Weights of a small transformer language model.
Size: 9 layers, width 256, MLP 1024 squared ReLU, vocabulary 512, 7.24M parameters.
Architecture: rotary positions, attention and MLP in parallel.
Each number is 128 + 32 x the weight over the matrix's rms, rounded and kept within 0 to 255. Layers, rows and columns count from 0.

# layer 2 MLP up, 1024x256, rms 0.136, rows 55-81, columns 0-255
[[113 185 143 101 144 145 142 145 152 114 104 113 134 123 103 130 168 148 157 103  72  98  85 106 130 137 133 144 185 159 124 118 160 133 124  82 128 117 116  97 117 100 130 127 167 134 167 210 152 153 116 150 106 106 145 159 188 122 122  96 173 149 151  93 134  70 121 201 147 107 181 107 168  75 132 230 126 104 131 119  92 133 182 125 122 155 160 150 126 131  47 159 149 143 160 117 154 164 140 105 112 144  86 113  91 159 151 164 145 126 153 140 107 134 152 132 126 172 116  86 131 141 153 125 179 135 110  73 100 125 133  64  77 119 120 151 108  81 148 145 147 155 146 135 125 100 203  60 120 197 160 193 189  96 166  94 130 138 154 115 121 119 133 125 168 134 114 164 134 205 131 122 110 130 151 133 128 138 115 160 117 115 148 170 153 143 165 145 143 100 138  98 120 151 122  91 148  99 132 148  82 141 102 167 135  87 140 169  88 174 110  85  77 146 128  97 172 132 132 131 159 129 155 125 126 118  83 112 120  84 121  73 139  98 160 112 117 138 112 148 155 122 106 127 105 122 118 133 148 145 106 158 134 141 105 135]
 [ 96 180 106 161  83 107 142  88 124 142 165 158 145 109  96  92  77  64  79 183 165 183 137 142 186 163 115  93 137  87  99 140  90 126 136 140 130 132 158 128 128 140  88 114  82 153 177 162 147 135 132 164 153 120  92  94 115 187 126 107 136 122 122  70 102 139 142 155  99  73 141 160 104 132 197 131 156 161 133 153 121 149 119 120 141 215 125  88 170  97 122 117  76 111 141 145 182 130 117 115 155 108 149 225 113 143  80 116 132  90 105 146 122 129  91 162 123  98 190 127  98 133 109 117  61  90 108 129 115 155 156 167 148 112 109  93 154 113 157 102 143 183 112 202 157 154 159 112 126 172 172 120 130 158 126 125 128 193  83  48 133 111 129  59 127 155 129 164 133  98 178 119 112 106 137 134 119 109 152 153 129 136 144 143 114 182 119 185 114 145 113 122 165 125 133 124  70  99 141 180  94 115 116  78  91  78 153 138 128 166 137 155 112 130 164 131 126 148  78 129 130  97 130 107  67 101 112 131 159 199  91 138  92 122 119 126 129 159 128 109 136  91 102 128  87 144 168 124 104 156 145 174 134 120 141 171]
 [136 161  86 101 150 194 169 142 132  53 171 129  94 134 128 146 129 112 136 110  70 164 113 108 141 150 100 126 107 118 177  97 147 132 187 132 113 179 173 107  77 136  68  95  56 128 155  99 184 178 139 116 107 225 135  80 102  91 146 100 158 131 111 183 136 107 158 206  92 192 100 156 162 134 165 170  99 175 102 143 166 150 119 144 150 190 128 141 205 197 158 153 119 159 153 184  78 103  79 123 106 150 128 181 119 103  99 163 117 134 171  81 139  77 191 139 130 169 116 101 131 126 133 171 150 155 131 160 126 147 123 151 131  99 145 142 128 149  55  84 127 130 118 255 128 107 152  94 212 117 216 135 151 156  77 158 162 208 152 189 179  73 116 101 113 147 137 136 111 160 160 168 101 166 145 131 140 218 162 113 156 129 136 190 109 209 172 184 146 115 198 142 118 202 152 112 124 185 115 128 108 110 198 158 129 125 161 111 109  91 172  77 152 115 182  85 108 185 194 129 121 139 131 145 107 180  98 136 103 144 178 164 117  66 156 109 162 119 154 143 131 123 167 218 138 116 151 104 171 171 198 105 145  95 174  44]
 [ 81 190 131 156 162 141 124 172 119 146  93 147 132 147 147 150 208 122 168 126 110  83 122 124 158 156 135 178 129 115  98 143 145 179 124 177 125 121  95 166 107 139 156 108 136  72 132 140 144 161 121 123  77 132 128 115 134 127 114 129  95 144 123 146 134 100 118  95 159 165 131 124 173  90 147  80 178 117 207 163 141 133 143 102 148 170 122  80 121 123 105 148 144 132  89 170  78 104 174  89 126 173  82  78 145 190 160 149  88 180 119 175 158 133 121 124 110 101 120 136 143  91 141  92 208 163 188 189  72 165 148 118 126  86 138 100 155 151 173 117 174  99  86 179  95 108 175 159 171 158 104  77 113 106 114 128  86 111  98 118 157 125 133 114 122  84 160  61 192 106 106 122  77 133  84 118 202 171 154 113  84 108 135 116 123 107 145 131 118 119 146 172 174 132  90 161 109 118 138 110  88 109  71 142 161 174  94  95  79 128 142  99  92  67  91 127 145 143 146 167 105 120 176 153 104  93 149 111 173 193 102  96 131 122 131 137 179 144  13  43 121 100 160 137  95 141 150 134 100 154 138 122  99 148 149 163]
 [142 115 132 131 156 153 134  70 119 138 179 119 115 117 104 159 107 139 140 171 188 116 137 142 142 152  80 126  54 180 115 141 108 123 101 103 147 115 117 159 133 174 147  73 122 103 123 146  94 161  93 179 109 154  75 114 108 167 193 150 137 156 196 132 136 140 159 113  78 131 123 113 115 150  67 182 138  60 149 139 169 123 184 139 131 128 151 122 146 132 138 115 159 116 138  96 150  92 140 148 179 120 141 160 114 140 155 126 152 199  72 120 165 213  98 114 120 131 149 176 134 139 161  98 189 148 140 138 130 106 196 164 137 205 128 144 184 192 162  99 154 102 112  99  97 111 138 167 112 141 160 144 110 139 113 166  95 123 136 204 178 125 102 140 172 136 100 143 113  92 117  97 156 158 147  94 128 138 146  64 126 157 116  97 154 100 161 164 146 160  81 157 143  90 146  86  70 111  82 122 104 116 117 128 146  90 152 159 159  88 115 147 139 145 173 147 125 107 139  91 142  73 136 107 150  98 194  90  81 141 155  60 156 191 145 128  95 109  97 101  97  97 158 117 136 110 190 173  98 155 121 105 128 125 139 128]
 [ 93  69 101 212 150 139 205 114 160 132 110  98 127 102 128 104 113 104 110 186 128 163 118 158 111  95 144 135 103 156  98 128 172 112 104 116 104 117  85 119  85  86 140 117 186 126 109 196 175  97 124 105 132 159 114 154 118 157 138 111  67  67 160 106 125 184 124  87 131 102  71 101  65 105 131 150 103 168 152 136  97 175 123 113 173 176 135 105 139 136 139 102 126 106 114 150 186  79 100 122 106 153 162  98 158  99 119 146 182 124 163  82  89 163 109 136  68 173 133 170 132 128  72 167 186  67 153  88 105 102 125 184  73 146 106 156 201 122 177 133 192 123 166  94 113  62 115  94 106 165 121 165 105  81  69 175 187 142  89 203 105 177 123 188 146 145 156 143 132 142 121 133 103 178 140 144 142 123 147 151 178  30 110  84 218  87 101 177 115 111  94 151 122 119  93 105 118  87 114 119  83  93  93 138 152 130  45 185 191 157 107 165 182 117 103 107 153 147 172 101 187  98 188 179 142  71  93 133 103 119 113 105 176  59 183 113  70 181 120 160  82  89 131 156 116 105  94 118 150 156 123  95 103 115 155  89]
 [ 97 126 140 104 169 122  20 122 161  74 172  94 155 150  60 121 208  98 102 154 148 183  25  77 154 153 114 186  88 101 100 125 130 122 158 121  97 193 141 253 139 143 136 123 128 165  97 153  90 123 145 114 133 143 184 120  91  85 163 161 149 101 203 104 180 142  71  77 125 106 136 130 127 157  96 142 172 114 170 181  38 124 101 116 158 111  82 116 144 151 188 123 117 138 105 123 109 186 168 105 103 112 150 147 111 180 111  71 164 119 145 150  91 131 117 140  85 126  98 179 147 126  80 187 157  71 149 172  79 124 154 169  94 170 128  80 181 134 206 207 130 169  69 128 144 134 105 171 128 109  94  88 123 153  85 121 138 134 148  91 131 111 132 134  95 157 163 109  97   0 177  57 104 117 135 176  71  69 185  64 114 165  96 120 146 127 144 119  95  53 190  88  96 136   8 153 156  74 133 134 149 162 115 159 147 118  85 154  98 139 138  71  82 105 143  95 116 146 122 109 110 117 102 147 111 163  74 139 198   9 211  87 127 170 125 168 121 149 178  76  93 159 102  46 148  62 110 140  79 162 165 171 210 100  94 144]
 [173 157 136 110 156 127 158 142 129 106  94 146 126  95 100 156 155 175 148 193 123 165 108 198 120 172 186 112  98 172 139 114 145 103 138 148 127 142 102 106 100 129 122  85  44  86 114 163  78  91  97 182 112 128 150 144 134 185 129 148 159 149 138 125 147  85 143 136 122 103 156 155  83 156 129  67 136 138 116  79 136  96 136 117 206 110 125 119 111 156 131  71 130 137 120 192 156 136 138  77 140 157 130 128 163 128 129 135 154 117 154 163 182 124 144  88 171 147 111 165 143 209 183  61 173  88 133 125 145 122 161  87 164 157 147 137 103  62 159 156 134 119  78 135 146 115 135  88 112 178 168 153 140 106 103 108 153 120 129 183 163 119  79 146 169 132  65 153 177  68 195 144 121  97 110 138 131 148 116 115 185 135 141  53 193 126  77 130 154 112 101 117  86 116  92 100 127 113 129 106 184 203 136  89 104 114 234 134 109 177 122 160  64  85 132  90 115 131  87 117 193 134 125  75 101 129 159 200 152 112 133 174 123 106 142 160  70 172 112 142 148 174  92 138 126 117 133 143 107 122 176 195 144  65 148 113]
 [122 172 119 138 102 148 145  73 154 129 146  82 113  96  94 112 130 127 152 100 159 150 172 116 129 147 188 124 140 163  90 111  93 133 108  89 155 108  57  75 150 107 139 145  64  84 106 123  99 143 147 155  98 132 139 112 148 171 108 120  91 133 116 112 136 116 125  97 175 139 104 152  83 157 117 116 114 113  78 155  54 164 122 120  86  88  81 131  94 119 113  86  96  82 124 145 163 107  90 117 115 186 131 117 163  79 114 125 120  76 109 118 105 123 125  75 109  99 158 149 130  90 153 136 137 157  83 118 116 124 102 162 147 178 152 140  71 107 149  75 148 126 163  91  90 142 157 130 113 154 119 138  98  89 114 152  66 117 163 169 110 140  62 109  53 238  90  78 139 147  67 117 114 196 142 130 123 150 134 126  96 182 172 157  87  67 106 140 174 102 190 192 134 123 142  76 114 122 112 152 136  66 144  84  63 152 140 100  85 150 128  64 154  98 121 154 135  89 181 100 112 108 194 166 101 173 136 115 129 106 106  88 144 131 217  96 109 154 179 157 141 129 130 126  94 108 143 114 105 117 141 170 154 129 142 120]
 [158 186 174 110 138 122 100 123 115 175 135  65 156 107  89 116 108 132 172 125 147 100  88 146 138 121 159 119  99 145 126 128 148 125 124  97  72  62 145 145 117 115 132 108 132 132 102 119 165 111 106 108 157 109 165 183  82 134 159 164 101 109 114 115 132 117 174  99 161  88 144 181 108 115 117 116 116  82 137 162 116 146 115 116 102 122 125 104  98 150  74 120 131 139 107 119 115 129 107 113 150 113  87 179  77  68 128 130  82 132 176 103 146 164 118 120 140 120 138 118  82 127 154 117  97 164 133 134 133 115 112 129 143  67 172 105  69 149  97 158  81  84  91 113 130 169  74 142  86 177 136 154 155 152 107 125 136  99 135 181 170 112 122 113 152  60 188 102  93 129 113 115 149 169 101  55 129  91 117 139 147 139 118 152 135 164 135  99 118 111  85 123 176 116 130 172 169 140 163  89 108 159  97 171 104 156 152 133 149 147  96 131 141 108  91 164 137 137  88 169 142 214 159 207  93 152 112 180 174 110 120  91 153 120 113 123 137 123 145 108 149 163  56 160 105 200 110 117 179 112 184 117  87 192  53  93]
 [119 175 164 154  90 177  78 141 169 113 163  93 201 110 151 147 166 125  85 138 177 163 134 129 117 135 115 163 179 105 119  99 196 123 136  68 144  70 123 128 181 128  79 141 116 117 151 128 106 154 201 156 102  97 127 111 146 160 121 154 118  88  99 103 168  94 157 160  99 105  89 120 154  86 119 163 149 114 151  82 102  86 126 121 148 158 145 159 141  62 136 109 102 140 123 158 147 107 138 161  53 125 164 141 158  63 149 106 180 147 108 182 145 124 125 102 116 103 127 126 177 101 152 143  81 122 138  46  52 124 120 111 144 153 176 133 141 147 106 143 102 105 131 147 128 154  89 100 182 120 116 164 135 123 180 187 139  74  88 133 124 170 187 115 135 143 138 113 151 147 162 174  83 130 128 151  87 125 114 123  86 143 103 167  97 191 106 105 125 118 150 167 109 123 150 116 134 123 147 138 150 165 194 131 103  94 170 153 121 130 151 107 130  88 149 102 114  90 108 170 107 128  66 139  88 119 156 143 171 120 162 134 135 181 137  59 169 112 149 171 161  93 107 187 117 207 123 178  87 144  51 140 104 169 118 121]
 [160  90 120 125 126 144 175 117 101 149 120 123 119  90 184 181  92 150 106 120 179 106 160 142 183  76 119  99 116 105 148  56 141  55 143 139 141 165  95 141 148 117 135  89  68 162  96 164 212 126 166 148 168 191 123 163 145 142 158 102 103 109 123 115  89 157 121 165 108 154 162 198 194 113  70 126 156  95 121 104 210 177  96 155 100  98 148  98 116 100 227 138 122 134 119 124 184 138 117 117 148 135 196 114 127 111 160  95 110  97 152 160 112 123 141 130  98 124 101 157 161 107 174 150  76 135 112 134 174 151 141 108 106 149 171 131 116 166 217 169 104 110 212 126 179 159 159 117 125 138 150 164 146 189  82 149 195 115 158 116 106 211 104 156 147 115  95 118 153 124 148 131  84 144  91 126 134 165  94  64 173  65 153 142 121  96 128  56 163 118  72 120  78 128 134 125 118 104 148  98 136  83 168 109 115 124 139  91  64 118 164  99  47 145 135 186 135  96 114 176 109  85 184 115 164 145 115 144 184  95 144 139  52 131  60  86 124  82 119  90 150 162 152 127 195 111 131 117 164 167 147 128 133 112  56 126]
 [ 71 122 176 161 135 133 168 132 147 134  70 131 102 137 175 166 163 181  80  99  67  99  91 100 146 100 140  83  72 145  98 182 101 103 102 117 174 145 185 172  93 131  74 134 108 107 120 105 139 127 153 140 158  59  88 145 126 159 159  42 133  97  80 138 158 182 160 116 181 173 114 120 145 114 127  94 136 146 128 148 124 108 217  72 146 126 127  99 120 105 114 130 139  89 125 119 168 135 105 124 181 130 163 123 122 122 150 156 140 102 115 125 153  46 164 129 122 108  90 168 179 103  96 148 146 127 141 150 147  86 104  49 144  86 228 191  97 100 173 134 162 122 153 127  95  78  96 100 120 124 104  75 176 166 222  99 107 149 115  88 202 109 147 105 123  87  97 131 145 159  97 132 153 153 155 164  97 141  70 151 165  99  83 102 142 143 116  62 143  75 162 161 131 110 128 124 152 112  74 120  86 134 136 138 122 130 136  72 185 119 100 199 159 149 142  92 182 121 180  92  97 147 124 174 160 125 159 101  76  96  93  80  79  99 154 106 131 175 118 146  39 110 124 101 119 104 158  93 133 126 149 118 111 141 163 108]
 [189 122 148 137  93 152 120 141  56 113 166 150 137 205 132 156 149 151 146 179 151  98 132 128 125 192 208 166 145 214 110 104 179  44 181 157 209 154 102 157 138 142  76 158 103 160 107 106 164 150 123 106 141 138 103 136 119  97 139 145 122 156  91  79 120 144 108 130 152 147  72 137  93 194 150 185 101 147 120 121 148 175 211 142 151 123 124 169 112  72 181 113 178 123 155 119 172 153 134 131 100 161 140  95 167 124 149 117 182 104 133 203  86 170 144  98 114 130 161 141 119 143  90 131 185 165 139  98 146 151  80 168  90 142 153 153 190  91 121 173  80 152 180 177  71 158 193  79 187 122 139 116 179 135 146 175 126 210 140 110 100 120  94 161  92 128 130 185 132 153  86 168 108 100 171 147  95  83 136 154 164 150  84 157 136  98 175 168 178 133 234 129 193 142 115 157 177 108 232 176 131 139 145 115 108 186 157 139 152 165 133 146 122 104 135 133 104 113 140  96 109 152 111  93 159 154 174 139 192 149 168 140 141 154 127  71 103 210 146 210 137 152 132 172 118 125 122 152 127 198 161 167 197 109 117 121]
 [144 142 112  51 121 132 121  88 143 190 201 120 156 122 135 167 129  95 123 114 113 164 114 152 160 110 124 148 150 150 107  99  96 121 160 199 107  90 160  87 162 159 122 151  33 152 177 121 151 163 115 187 109 132 105 106  94 183 130 184 153  56 130  92 156  69 146 123  92 140 116 161 171 106 116  57 137 117 184 136  98 198 131 115 190 154 125 106 144 178 159 171 153 190 152 148 121 190  72 110 128 120 121 127 142 147 124 150 121 103 131 137 146 131 186  95 177 142 144 182 151 147 128  85 136 163 117 118 137 160 167 179  99  90 115 149  54 184 155 149  94 134 174 124 136 133 125 142 215 144 157 183 135 166 186 156 172  82 133 147 117 164 150 134  86  95 101 130  74 119 148 177 184 117 204 151 126 206 110 122 147 164 126 161 120 131  92 186 105 127 188 118 108 114 189 153 143  80 118  89 173  96 111 178 128 123 139 220 131 137 145 142 202 152 145 116 146 204 170 148 195  72 130 137 153 135  96 124 124 200 122  93 148  93 156 130 226 112  75 138 106 100  94  71 123 142 131  59 112 164 107 172 124 101 131 155]
 [157 128  88 171  80 151 147 174 166 160 131 139 112 112 117 133 168 107 181  96 144 132 171 134 144 155 172 104 125 123  40  69  77  85 160 133 129  92 162  83 149 152 165 140 108 113 156 182 165 170 127  80 133 107 121 146 119 137 106 161 117 123 175  94 102 115 132 130 130 144 145 159 144 148 155 137  38 134 128 166 155 166 116 117 163  71 129 125 126  89 153 115 126 132 126 153 169 138 115 149  79  95  35  94 120 103 150 118 150 146 192  59 154 132 158  65 158 167 154  91 109 187 163 157 152 119 153 109 167 132 169 133  97 140 135 123 139 163 129 102 101 156  89 137 120 169 152 131 110 169  96 127 133 106 148 157 161 152 125 178 117 168 131 165 140  83 112 123 157 156 136  64 154 158 191 152  97 127 105 123 165 117 146 151 192 111 122 158  95  86 149 143 100 126 120  53  99 153 145 155 128 133 109 128 139 111  94 117 134 117 163 112  99 144 128 155 150 158  85 128 104 137 147 114 109 148 115 158 118 163 128 151 184 175 112 192 123 120 108 131 142 144 120  93 144 119  95 102 139 163 119 163 121 127 129 149]
 [ 87 103 105 131 129 111 171 103 107  67 119 151 124 107 143 129 125 115 123  73 100  56  24 145 155 169 133  95 174  93  64 138 100 133 152 135 158 120 144 122 164 115 101 125 176 113 135 109  95 109 107 122  83 116  48 124 198 137 177 186 173 223 103 100  59 121 144 187 128 112 159  79  68 142  66  85 128 150 100 151 159 160  87 150 187 150 108 121 129 166 126 149 151 114 181  99 103 147 114 172 124 158 126 143 163 176 138 232 111 109 143 135 132 182 139  88 110 131  90  76 167  42 169 166 140  89  96  79 116 120 105 106 152 128 162  81  92 144 184 137 104 112 107  84 110  94 170 155  81  67  73 121 190 159 144 101 112 160  84 210 100 115 131 105 112 173 140 125 151 145  48  87 116 148 115 201 147 160 130  92  89 141 115 122 166 183 131 136 105 157 179 137 117 170 109 180  98  88  49 141  91 124 140  96  87 139 111 130 182  89 114 170 114 150 151 166 191 122 156 105  85 155 165 180 154 132 114 107 126  84 141 127 155 102 189 114 153 114 104 100 138 109  85 104 213 128 160 118 146 161 143  98 138 165 134 140]
 [149 112 124 177  73 110 128 180 128 129 158 163 116 144 147 122 137 109 118 111 152 165  57 184 135 114  94 195 161 122 105 176 125  60 130 128 129  97 124 129 201 138  81 132 141 109 160 101 139 101 118 111 147 118 139 123 132 118 170  79 157 119 147 103  83  85 121 142  99 166 157 101 152 138 157 130  90  87 175 115 193 128 119 160 184 206 103 104 192 118 222 107 138 170 145 144 102  82 182 132 141 102 132 134 167  63 156 133 136 128 168 105 103 132 169 104 163 140 143 141 106  93 131 110 134 147 161 150  91  96 157 167 196 103 132 154 131 106 151 163 124 119 110 162 114 102 115 122 102 142 142  66 114 116 133 109 159 160 105 122 124 100 170 149 160 174 161 140 119 169 120 112 199 143  90  68 102 109 132 164 114  99  86 130 153  62 135 113 145 132 162 155  80 125 153  89  95 159  83 147 142 150  98 177 106  84 118 139  80 109 128 100 117 131 119  93 115  60 163 145 129 151 174  77 118 172 119 134 126 181  94 119 136 126 103 125 139 147 126 138 130 133 161  65  74 124 117 152 142 154 143  90  97 120 152  37]
 [143  69  92 156 129 187 137 173  79 154  70 116 139 105 132 102 112  86 153 123 116 136  49 119 132 149 176 193 115 121 115 201 182 175  95 116 132  83 157 123 110 131 135  96  83 151 115 109 196  48 152 128 124  93 152 143  80 126 140 126 112 159 133  98  83 171 118  75 107  98 127 115 100 116 128 135 193 163 128  96 175 153 172  59 101 118 119 143 139 167 112 149 216 115 152 102 171 145  54 103 100 155 125 163 126 119 114 172 102 229 168 190  89 108  86 104  93 111 146 144 144  96  90 200 145 138 180 179 173 123 130 142 110 152 134 160 170  28  97 136 118 134  59 160 168 154 130 141 143 136 155 136 127 165 135 178  93 125 145  89 154 110  94 159 113 137 144 146  93 130 140 164 144 128  62 115 104 124 164 158 141 182 139 125 138 116 100 187 132 114  97  73 161 100  98  93 175 133 192 120 146  44 121 137 147 116 126 116 115  89  54 145  97 177 153 131 113 147 138 120 125 124 139 117 161  85 117  95 142  81 156 144 150 214 104 139 209 148  73 157 163 233 130 149  78 140 176 162 104 146 133 160 151 103 139 144]
 [118 102  98 130 139  60  60 144  78 120 191 148 111 101 110 128  70 155 193  88 152 123  91 114 232 153 118  71  85 151 143 112 105  97 217 137 159 181 176 133 127 134 133 129 110 151 114 109 143 109  99 136 156 102 138 148  95 138 120 166 108  48  73 193  88 201 154  89 100 190 109 124 136 125 122 154 111 193 149  67 149 129 104 117  95 118 156 109 125 132 145 140  66  76 176 144 136 123 157  80 155  93 143 151 111 165  96 115 138 162 135 135 128 145 100  98 111  94  95 157 119 156 108 104 112  86 122 130  92 138 106  28  72 179 139 208 184 109 143 125 115 176  60 140 102 169 101  51 140 177 158 126 142 167 156 145 163 121 127 121  83  97 118 173 135 117 117 142  86 115 103 158 112 164 150 101 175 115 130 116 139 127 104 152 131 160  56 173 126 130 170  86 166 191 107 149 136 142 152 159  85 116  74 180 135  96 181 114 141 153 114 151 121 155 150 101 130 162 110 166 107 144 103 168 152 139 199 157 120 149 119 178 125 117 171 132 152 122 129 138 177 104 126 164 204 112 145 156 125  91 140 203 108 124 184 131]
 [ 80 116 145 119 151 145 100 138 138  96 103 130 169 142 122 191 140  82 119 142 132  87  57 131 181 167 134 143 136 179 152 103 137  77 152  90 101  94 102 154 148 119 110 126  99  57 111 152 136  84 126 149 160 134 115 140 140 105 176  87  92 134 151 134 131 112 108 166 110 132 142  98 103 168  90 103 140 135 142  80 181 142 142 166 100 184 154 106 144 124 153 156 185 177 149 159 129 156 148 113 144 110 136 134  91 120 124 129 121  49 135 143  94 192  88 147 138 167 123 162 178 114 112 125 139 110 177  76 129 149 101 109 112 132 150 146  97 106 118  83 144 104 142 104 202 167 142 123 123 169 104  82 138 158 148 164 154 140  86 143 150 145  69 110  89 153 147 109  81 119 116 204  90 139 137  68 151 141 135 170  87 103 128 116 115  73  95 159 128  54 165 127 136 120 108  96 143  73 137  93 119 168 219 129 168 126 120 164 127  93 161 130 174 126 152 183 134 197  97  83 124 106 136 153 133 136  73 122 199 136 130 118 127 108 144 117 160  84 141 194  69  97  98 119 153 153 105  93 102 151 122  97 152 109 144  86]
 [ 92 159 171 139 161 148 120  81 180 220  93 119 120  91 173 141 103 190 108 143 151 156 131 120  90 111 106 102 151 141 139  92 131  94 193  85  98  86  88 146 202  69 144 129 128 158 146 118 156 156 108 122 180 155 134 113 138 175 137 175 137 171 124  94 141 132 163 108 129 117 116  94  89 152 171  73 170 100 105 112 140 159 110 176 106  77 144  74 125 127 112  80 116 127  99  93 131 138 108 166 158 150 124  83 121  95 147  87  99 164 132 162 161 134 138  92 155 121 176 148 146 104 119  71 110 145 172 139 139 138 140 123 168 127 118  99 164 140 122 124 137 190  98 120 145 132  98 135 132 198 127 196 113 141 208 168 119 146 175 176 154  72  91 111 182 131  89 117 146  97 131  87  87 107 103 151 104 103 150 156 181 118 147 178 136 117 180 138 119 122 119 199 118 115  65  82 112 115 121 129 142 100 171 162 171 143 152 181 175 112 121  83 134 144 104  95 101  87 112 156  71 157 113 110 121 145 134 158 110 121 137 100 187  89 158 185 116 161 152 149 135 168 157 108 115 107 132 128 116 116  96 164 140 147 106 180]
 [151 136  96 139 198 120 140  93 118 151 131 113 147  80 140 129 154 144 124 166 171 149 149 155 132  89 125  70 131  99 120 133 138 172 136  95 120 170 157  75 133 154 151 127 119 157  90  88 161 118 131 123 134 121 160  87 128 133 107 132  96 152 147 156 101  87 111  98 173 144 187 200 138 137 162  97 155 130 132 195  73 180 179 136 182 131 143  99 116 123 130 166  81 172 115 103 138 120 130 175 136  76 165 138 169  83 176 154 136 157 169 148 146  78 123 103  77  92 145 127 149 126 132 131 180 117 161 109  81 144 162  95 118  85 161 102  74 116 158 172 135 115 124 173 165 126 123 112 155 127 123 100 106 137 132 144 148 141 178 127 189 137 103 112 142  88 119 102 162 128 118 124 100 153  94 115 159 171 132 111 173 163 141 153 138 128  80  85 141  95 141 109 119 180 100 158 136 112 134 143 170 126 135 123 108 142 103  78  84 117  90 158 155 114 162 153  87 124 150 138 124  64 206 182 119 121 155  75  81 141 158  83 199 141 151 153 120 105 124 124 163 140 164 152 152 162 121 151 121 171 157 132 121 102 162  89]
 [117  86 156 161 184  61 103 178 115 166  70  94 134 146 174 142 166 149 155 167 161  74 121  86 132 124 130 142 115 140 109 142 109 132  95 140 120 167 145 143 181 152 126  83 154 112  80 136  75 130 144 175 146 172 164 113 134 132 193 138 109 100  84  91 134 166 138 160 160 116 118 146 124 118 151 135 166 147 190 106 141 136 193  84  90 176  97 133 108 179 194 144 125 181 105 144 103  97 133 134 136 126 118 106 166 157 124 140  98  89 116 154 112 140 147 117 136 144  88 123 114 105  89 166 170 127 137 174 147  98 206 113 118 122  84 132 178 103  68  92 122 105 131 140 144 171 151 148 112 181 115 151 119 189 125 101 140  83 116 122 132 101 133 102 143 188 156 136 145 120 120 153 160 141 112 163 101 170 141 216 167 158 120  78 140 141 169 135  92 108 111 129 134 132 149 168 154 116 108 152  73 156 158  93 149 108 164 172  71 125 121 172  84 167 157 131  93 163  97 134 112 121 103 133 132 186 158 128 108 134 148 141 150 157 115 146 116 123 132  94  95 110 145 121 172 117  78 131 165 127 122 224 127 103 190 136]
 [185 159 118 152  87 122 107 181 148 151 144 174 163 120 112 124  68 158  90 154 120 133 139 110 116 139 124 104 100 157 183  83 102 142 135 122 177 101 150  81 168 122 142 134 109 136 136  81 189 107 180 114 153 193 152 114  95 201 123 110  84  26 114  96  60 101 177 154 158 118  96  43 112  59  84 134 154  97 105 146 131 114 124 109 152  85 200 141 106 184  56 161 126 131  39 161 124 110 123 146  33 157  99 175 145 108 120 130 144 149 183 127 125 131  69 125  96 136 104 152  88 135 105  90 117 129  78 113 143  78 109 124 134 119 161 123 141  90  88 122 116  84 169 134 144 119  59 154 181 149 138 142 198 151 146 107 145  40 155  91 103 112 107  73 146  64 133 130 105  84 151 119 130 146 139 164 150 121  88 148 118 151 106 180  98 151  87 131  97 130  96 102 121 157 155 134 118 199 115  87 143  97  93  86 173 185 112 175  51 118 159 106 141 139 207 123 135  95 180 103 165 131 169  81 134  98 120 135 107 129  69 130 124 125 141 116 126 129 108 183 164 151 106 105  87 154 145 106 165 117  97 130 155  88 113 147]
 [174 147 152 176 105 148  97 130  80 182 115  45  93 143 152  79 129 152 120 163 121 135 143  76 125 126 134 114 116 161 231  85 166 113 165  87 143 178  85 163 163 124 119 102 119 136  85 124  95 134 144 119 140 170 171 188 150 161 180 155 123  86 103  94 171 133 104 136 109 175 182 156 120 116 175 195 139 114 167  99 181 129 193  61 188 145  69  94 181 131 111 126 162  80 120  85  89 148  87 103 111 157 135 151  88 160 157 181 147 137 148 190 132 215 159  79  72 175  91 109 133 141  68 170 153  99  93 167 159 204 167 225 114 146 156  70 131  84 228  72 180 118 115 121 130  72 150 105 190  94 219 157 100  86 166  53  65 184 204 111 104 112 132 174  86 127 122 125  79  75  91  86 142 102  81 171 182  76  89 107  61 145 113 164 140 147 127  63  91 120  84 148  93  97 142 137 154 125 161 123 146 103 136 126 105 140 175 107 139 124  92 128  88  71 110  89 140 127  54 145 201 205 163  90 144 117 135 101 108  64 149  21 119 109  84  84 151 129 140 197 200 119 107  56  90  95 189 126 177 147 161 145 128 165 170 119]
 [161 107 160 132  83  94 142 184 128 166 101 226 133  92  88 118  85 116 132  88 131 214  95 147 131 211 134 112 172 131 155 144 127 145 205 143 195 160 149 147 125 135 150 157 102 157 203  70  82 139 115 159  98 133 121 133 158  99 180 172 175  74  73 107 116 151 167 144  80 114 129 105  83 201 138 116 120  99  91 146 120 126 185 167 130  72 138 123 175  89 145 104 192 164 179 113  82 132  90 137 147  86  43 104 192 192  85 109 149 100 108 132  92  91 119 146 153 126 166 195 136 144 119 154 177 112 188  50 151 175 158 132  93 108  69 109  97  80 135 199 105 127 193  56 184 121 112  78 155 103 101 183 147 154 149 137 124 117 138 136 132 136 133 154 118 129  94  80 150 157 103 146  39 148 177 129 140 135 170  98 147 116  98  76 158 103 133  85  98 190 125 118 107 134 180 139 118 144 159 151 101  89  96 157 103 117 100 113 200 157 123 131 179 159 116 108 179 169 134 113 158 129 141 156 125 109 141 104 142 192 104  92 122 193 142 182 125 155  92 117 134 126 161 112 116 148 118 161 114  89 123 169 125 116 144 184]]